config = dict(
    attn_scale=0.177,
    init_std_o=0.0,
    learning_rate=0.00584,
    dataset='wikipedia_en',
)
Each number is 128 + 24 x the weight over its row's rms, rounded and kept within 0 to 255. Layers, rows and columns count from 0. Numbers have three digits each. The size before them is the row's rms in percent of the matrix's.

# v: layer 5 attention value, 128x96, rms 0.232, rows 14-31, columns 0-95
# o: layer 5 attention output (transposed), 128x96, rms 0.207, rows 14-31, columns 0-95
# q: layer 5 attention query, 128x96, rms 0.186, rows 32-45, columns 0-95
# k: layer 5 attention key, 128x96, rms 0.182, rows 32-45, columns 0-95
v14 116:157109123105132158108155110115151122137140130111123113123161134154181147109091124112132133110180158117121159080125072120122133121150134144117106103130166086127152087154105110133134073168157136126078133083131117097095120165185143142111107133161119151102124132124134129130153125112121091118
o14 113:135170144129167092142165145134129153084141137135097167119076144093145112126145145115125123091106115124088103119138157091135164125139095129102122205112136126137124139161173143078090123116147131070107096141125153143118145174122109112137132131134117144126119113180130144127128132131120146125
v15 106:118139171153122105121117152070140094133087083118090114120138111123171095117125134164086100122124131138120132138152153112097129056137128126155116136103143141119127123112116120161127139141127136111092140143113098124184158089112132144104095112160046128121113145115128149104108149125123137140
o15 108:139108094137114134113095134137088177125107136123130144060151125151059136178123141124130137128114182124131131103131161126121148138087120156108126111148138133171091133126118128088109140153117113145139080131105152077132120123130157118132147125097173170153129107153121093160126110131163129126
v16 108:109100107105120103118127156131125128145153115092146097126120118094138133154139152129096105174141125120166143141132083142114097131122089141175153112125172090127116154108114134134102096128088134144052079147150137130142145127149134110100080127117134100116119172172122121145133110110077139145
o16 110:138145151101138119059106124140143149107142101134134136098096135157146130108096132114155143124121127140102107094150152149098163166138154132086119138135112096117119133143128167123172140129133152130196139141116129104091141087103144117136054101126162143139148132119103187128119092131128134109
v17 116:122153138078113131130142134120170187076120132110153108091069121126138153115157165162134136124148147105131129138134104125110133104121128150123164105130131067099143142093160063122150102120093098145108129138141136116076128113099145138141142112131151151094147150133135094125141138101160144133
o17 116:150137123108170135111101105116141103154157096132146137123134147142164171157115134151121102144092148118109135133127120133154141139099153078125136154070107141137115091119127172104129108134134136110110099129140128106130060142130131153145110120097097131127103157170117162072089147124134190143
v18 111:113119170085097091166084124147140098107103146128148143101119105121132126141119117117110120132094132082132091122129121104089153154161135096078142099123101131118159134132156131105180121104113103122149139118127114128158114123148131132139129108142155146126147105127078106099163158123107201087
o18 103:124106079127112120120132137154144122176142166167114097165127126134147100138114094142157124141162131112109120184096135101155107101111156121141083148086080124166130119132102127125143088128114133114150145160156168143150093153109136113122116115101157074178121127139093101152129126134154138130
v19 103:120133144123146089169124081100129139140159132124127167095064118173141129113191154153111163153103149108145120122114112111120107128148108162116137149128123151151096132119131087141145111059131154145135123119131165131150166151151089137132105135139118110159119165127145119150081146142128129095
o19 100:098123135118125103120069161094105165125102132147097111153160157067084118117161139089121088135123151139128147128126122129138128117120114126074132178125111111115139152124140122116154147134140133144134117157126093140136099176116127138129079111152172107149155095119108157111073118144155105152
v20 116:140124131108136139129136129134134134110118151132087118125115113165097059112100106116131163130093104110120135129119115110104165138141107106096163086161116127147145144163152205100132133149151109121147150095118169159170130155108140118157115120108164132102111118120097117133099172107082157141
o20 115:114120079130166129100116113159103079123144106116122102142130092160168167120113170108099112143148106112129137151100133125153107108162081114127103139104125107087136165151100099118104125126125122132134144129171115139113114124114156082094138153106158142168123106155155094174123129070139130120
v21 083:140134104131103104090136114086113092080149113110174139142118116141148154132104156131136122183152157148126084071155147121103119097143166149115122147133167102164136112114111125157143150119122170141129153140170119137145118120124120122146119148162131089108103131138128143158177158128178116096
o21 096:158135142165156117119157124146136168144148198147204122100125151108124085114133149166134115105133133124156157154121120133158095119123094096130144137114168145154081096099166148119158103154144165095109111121115084147143132121100110125135112148129117152108115105127117136117110121157152149143
v22 111:166125138127156121153129134151093116143143136120163106149115106105106136122165118140121119214134159181126163112134141145131130110138112073129103124104123128124099107129137136136083157131093121141120108133149150084164153075131105126130104149134080137119179156122137160162092139148141121114
o22 106:143135103111133143103135112082196139129123082093157107087138082132094076139151145120136119104128154126142110168126134141120105129141136120109124132199126117154144167091134158117118156109173126110163124152136137103126137131126139091086132149121099124082124154101140122102116147147135092127
v23 110:112140103121148139122096107114122142127119133125154134123148149102127177143156136141139162130163126129154129153147111150135190141111112118150166169093126151095152120114085118120115107081091147148130078160173134129118154103101156178096135145140153157166140083172114131124119138118171137134
o23 104:129117173133165156152134157108135091130125147150151140144159131103138070117106119149134123144128157138082136138137120117107089145127156143144156071131143126105171132098095104117183131124128097136185135113121098114146095103144101108143111128117130125057118174112096125091116135132127142128
v24 100:113153165114086151124124118134134155127096162149113104121117182155115091149090134123153121066143137149128153111157139137157142169113160153128138160164079141117110108125155125127117092127169155093129166126127126115161135141130102115134132133131114133107145146102103161121133153106193088158
o24 102:132122151122137092120108161156110104133144097101131130178180086098153149161125094133104152130118137090139122186115156106129106148100103104111147145117154156110151144116167140133088133148169136135111107138118126088118122137121101115169172091156107134152118119156117074159138141147108119146
v25 107:133095193149130146135120107142138148098154106127121122145135146150136144118155132174110123185095171106156128078158089127177081156159137109144156148089121106119104123133151132136120141135156171093110157129091128133119116169128108125111120119136148101130129130120109140120103087098085102129
o25 108:105183099148171105102106134122134123132098138145114115164144118132130102173150118143141133083112119137152121173179155115108130161139114142122143125123089106128121143124200142114106138118116145193096144145103104129126130155115129152151113106141170133110116134086162123182129164143127116113
v26 109:101091101118099110138154184078169147108141165102099134099138112107120110139130109118113175139162177135180103149081136142118143129122145136128119126138085143160134095156145166128159124112136127163141133102137096124149140136125122113126121098114141141141184186133113130167151133112112138137
o26 104:156127138123140148106129099170112144135124076146162092157097153147109170116143155148142115135118092093090120140172141136121113144145115134119116141097127111088137168091102185128107127136147111132156127125140148168113149136119104100137158131130149139216133125105112130098152139126171120147
v27 110:110090120084148122123123103134121103100097140088116158146146109104096115137079112108139156115128132162148200096100122145115139184151093144120178165120124106124122074132142142096121149126135142103162117090125146123160133146108159145116138120127140101122146145153105155129122131161128161165
o27 111:110085146124155138125126160125111071124206113096139117142149119095149092104141126128130142153141103072115107115134118117108108106133107179169158158124106105140139140118113149130163142095097096120124126164182115084114124113127107099138137109148128116125126071126135143152155150135111112135
v28 104:116111120092153142157142138135153155096106116117091127142090088168171107156102107099123109133077153098109143116103144119089138117090138171144104123161135123077127167185154130159163109089132117143135141118136150139150118118138134141105133118115110147131128091113117098118154114138125173083
o28 098:110090104135165167137135161136117169144139129113116179157124128126121117096108106102116099145140087122122156148094124176088131107124123117129139113117079142161126084147115137107127123146151121134136107119094123108145142151094144107129140121118165126200167186127107142152132154097146168145
v29 106:111120133151165156175106155132151118148143152149128167135158142157113134092124106092114112190117111095142139113119089104117108108091129143114113119106134129145156153119128141089170098164120112111142112088131115190154128138120167110123123139148156141130081108148155141138145127079104151094
o29 108:117140115175117173094154101136150081121117116177136143131088150113123131143099107132136158118159107156062124124130139145135114095181091137132102135131109101133157115176134119111111098119131090128121130090135116146141147144126151138089131090129177077121118130141129154143090110109109138162
v30 087:063122126139147127135134131118105150124084090113101167172106153137120111161134155159131139157093147118185088128162109156153106090114147152094129167141105129090113152106135104116111140098108125140113119124108114148161121070148136096114116123116142154145134148114114113090129168145161143145
o30 090:106107121125154149126103109116127178130125112125167085135140113108153158132160066103124108143086104154144129107107144131152120146138125091147155072113077132128169175158123160164141117139157156158114126140117120110152134137144112122161140096112140152139142109166132120158109081144170133145
v31 102:162133138090147125131113136137120143150141107124108133101136124121108086131155147078170114136141103124145125123149113148099193108149107130114087133193126184144112135119151146117132171132133148144145173128128102144164085166124122158136163114091145147126180172123117099134115151110121145134
o31 102:106082132109135106115110136101136104151134142143126127138119137127093209138110128171114134127146129124155136130097124086094111106136120125156103112123087140082142145132107130107111115116175107101104157173154170176110148098130180118141127160140096120154145142100107105107108149110138094148
q32 102:118112110140136101170148115138149130105125154165146148155132191124149122159136116105120133127174088147155092119114064129122100134159109119133135113143115126135131109138142153174115169078155145156086101134128131149128096132090119118145110136097143165138117076158154140142169123128113135170
k32 114:159139133081163135155109144096191144113118112156157146180132104132109092130124114116161139153116113082133164187127124141116122126110142099144121094125110074122110143143113131096109090155120145139128143130106084189152154124144093128171123123147128129156158109131145131128123163136116114126
q33 084:124141080132147128113157149098133122156174173122123142089175181135114123128159097140126100144110107124133123138112123136159105096076103133136139087107115166099097157138105116135179103122127113103163152113093133134154095130100176094165131113133099148145138128123099137102114136116133164118
k33 096:142139101099110121137163117097146125137165148070095088120175125099128141133127114183148148138141150128162128160111151119117135099147130132110134131098118123145139155137135150103088169104127129137099121094112111090116097109122120121082155134140129132101126151100071116165175162128180117148
q34 105:161102139061078156147109147151157118116095142142117128137120139158112127160137182148134149171163140123087095107133078120128101150108123153104117078125170107145155135121138112153155131141140127114142132129158107154130129118131116144146109133154144102138142114129164160092159106089138122180
k34 110:101137165144131107103095128032125087097155128157133114124132163151122125095108148111151118132137127143099108125089154133138121128097178129149150138156121142152094127115098128160140116132090150118144169138146129117088131105159121134111096108171139140086168118159142124129139156137103138096
q35 094:118145112171124144130111106117091144116140117146130104177131128133153135085118137143100120120118126122091072119120109121106105122124149117097120129108139133139123123074104100133103134149116119138058082107117136092114101091141092135079113113154106138125180132181137134135170075100112134130
k35 103:143163098083142134097104083130118099069147111125110136158080141124116181159140129109150148156113118128161121097099147153164161147122107176145120132141125091137138104122122150095127110132128128127161153134117111135137123112139128174131117136149098146171121103188150084129111132123106151163
q36 098:122109100123121102133114122124123093145104136175093118145149140122128149101115143115149199146121157138138069173160132159123106146110129152115183128142171104137106095174151118140120157172155125177110127159156164139154132123141144098128112118127127126116114115122165101164137151139095146108
k36 101:113121137163127144158092118110154164109144126109120159163105139109119150120115111106104086153147141136156127142158140157185112128152175126161098094141124078137115123113141122161159099149125198106130110083108113098166129110113140163126135152090143142084136132135127150138125101120090119148
q37 104:114140112121103155162169102156147131110169128131188156134129118158172125118129094078128147175118097078141142151106107110163117133158126137145146123137122109127189148183154139108143139141124150124106076118130125129135102125128121123157114149152142121157139097184136125120161166124113140122
k37 108:129082135107138097116117161126127103112130121115151135152103116131156178079177127147150091155117134114168095134086152134149160136137129144135146138132085112130071126110090151131123091153171128110129188120149155141151166174094144100135161121127133127118168104129137118112153106119127128142
q38 100:121132124141141138121136087107101119152114168139131124115136141087083112057179116138100117118124142107124142116126131074139133156148135121103158126117139168172077131132147126106161117107106103092117154096144162103118134114095094113144149138122123111118126152108113135140097076181155129162
k38 110:125095128163139091091157116103164147146138193156107129130147098112128101148098094114118129141110128146141109087166043173106085130135134120134147132125137129151142141148131137131095157116130113121166126133117104183141114110159154099111112117111122094148115103149088128145130144109154115136
q39 092:100074140085148094142152140103142139112133115089106158141124127093128151105159078182133141101095120121136141176117112097103185145187112112096132127156092156102160153131136092138154132126105133144086140167136136119129140103113121128129148130141111147148123143106132094115146129103155147118
k39 092:113144105138104137127140135158137152131144112137095111155117118133146105163135111080109092136168111134152121114125105120113102079095103180163115121113125092120091117163147123149136148131137094152106126126167120186114184163098097103132113143115161075089133101117159128142113131133159110113
q40 092:143098154124140134165144112124151105194113112134130131122123147121116182180157116109139137122137150163151137115134103171183101129150117153126156160129164121138149114117139130115101112137104136138097117116121165113167122139124159167178167090134131127138164149190103108149140146140121104149
k40 091:139164105108140162124120139113145117152119116128143164173131119128150153117068135133156119152154112130112072158100111125107142133154137122142099158086157108135118110172164090156132104130181145105162137141114073116120140168163161112109144154149133120109110133077136097118142150149131139106
q41 104:107098125136075144125142112135158122129107117072139121118138103123127121103102124164154125117167177082149143144133080159112156143118092101129133077095151115168139143096135141123114098159142119116119091153150121087122106142140114176137144098088092166160150139138092146125124136101131128126
k41 096:138116165103124108149093127166125110135131106145093117110144080145117129155117134133142169197099122159120105166142130078156134148118147198156131147115084134101114131130146115163163140157109131112118157100145147141108102109136145086126118102137103086116107088151148103114143119139143129112
q42 091:123141129128145148133115133120131097101130130138150142126137143120086141145114148171094069092133177102155150155122134142132118113125100125177167123159113145131112128135151087157069123137127144075104110137149120149169133112091107164138161158158127141092133120108150187120131121143142086102
k42 100:128154174180165113131140144130127118135149139143151119073118140094129089131137112128163114149111155115133143137139148084107180153140144171116142115109105108205135134078124130123128100109138142161108143156128118116125132117142099100126130121106150130063089164116121083126121128152110132145
q43 088:076124164180157132110159136144112121163108115148158106108146172136133125141127155168144100099150145091117092127111138121125161126151171191128115123110139147098138156171114134117156113129129103104157152094157114137123157142098095134156154137118139179112123137085105120132126112136124132083
k43 099:149140161132107079113122105121140108112150124089152159086176113110087130165132123137099122100141120139107177095179155150113107119137096103108130165134103132134147125110165130124143137120129115145127156160111194094128116148141139102144142122118148061100089122111098149137114095128138128134
q44 095:102125113100134143121141153103141100158146112139140146122098178139103119127094140151118137150140129152112152132156113173081124082117147155155077075161114168108140106150102144103152144195163130121127133175098143119106106105139143124105138146157119116171123117102120112144152118101104119102
k44 101:120156130122085112111109076138113155129073115129165090092155129140113127116132161148119137128119156105099191157083128130153107096096127154145174113118163114121088121103181109144140122125147151168152132090120100127149106111133121148122119133146116132146130123088172103145135164124139112152
q45 107:088095135131180138089094150148136113087134118144092134144120115096124164141115144104117089130168151130147119100114128181126153148134125158148139114143151162131118128142081137135182095131125149124157169103138112140113134119132123130150172104155125147132148179075116129114110098140180126112
k45 124:129181137164065150138115147143101089112150143123136121154144188120128146136146152146130133133102117126090153101154116131120139116112132130108129129126084117146128119118167150145120170082138103147119134111134163164130090131117127158086114142104147131090087145068135118156078140135095147142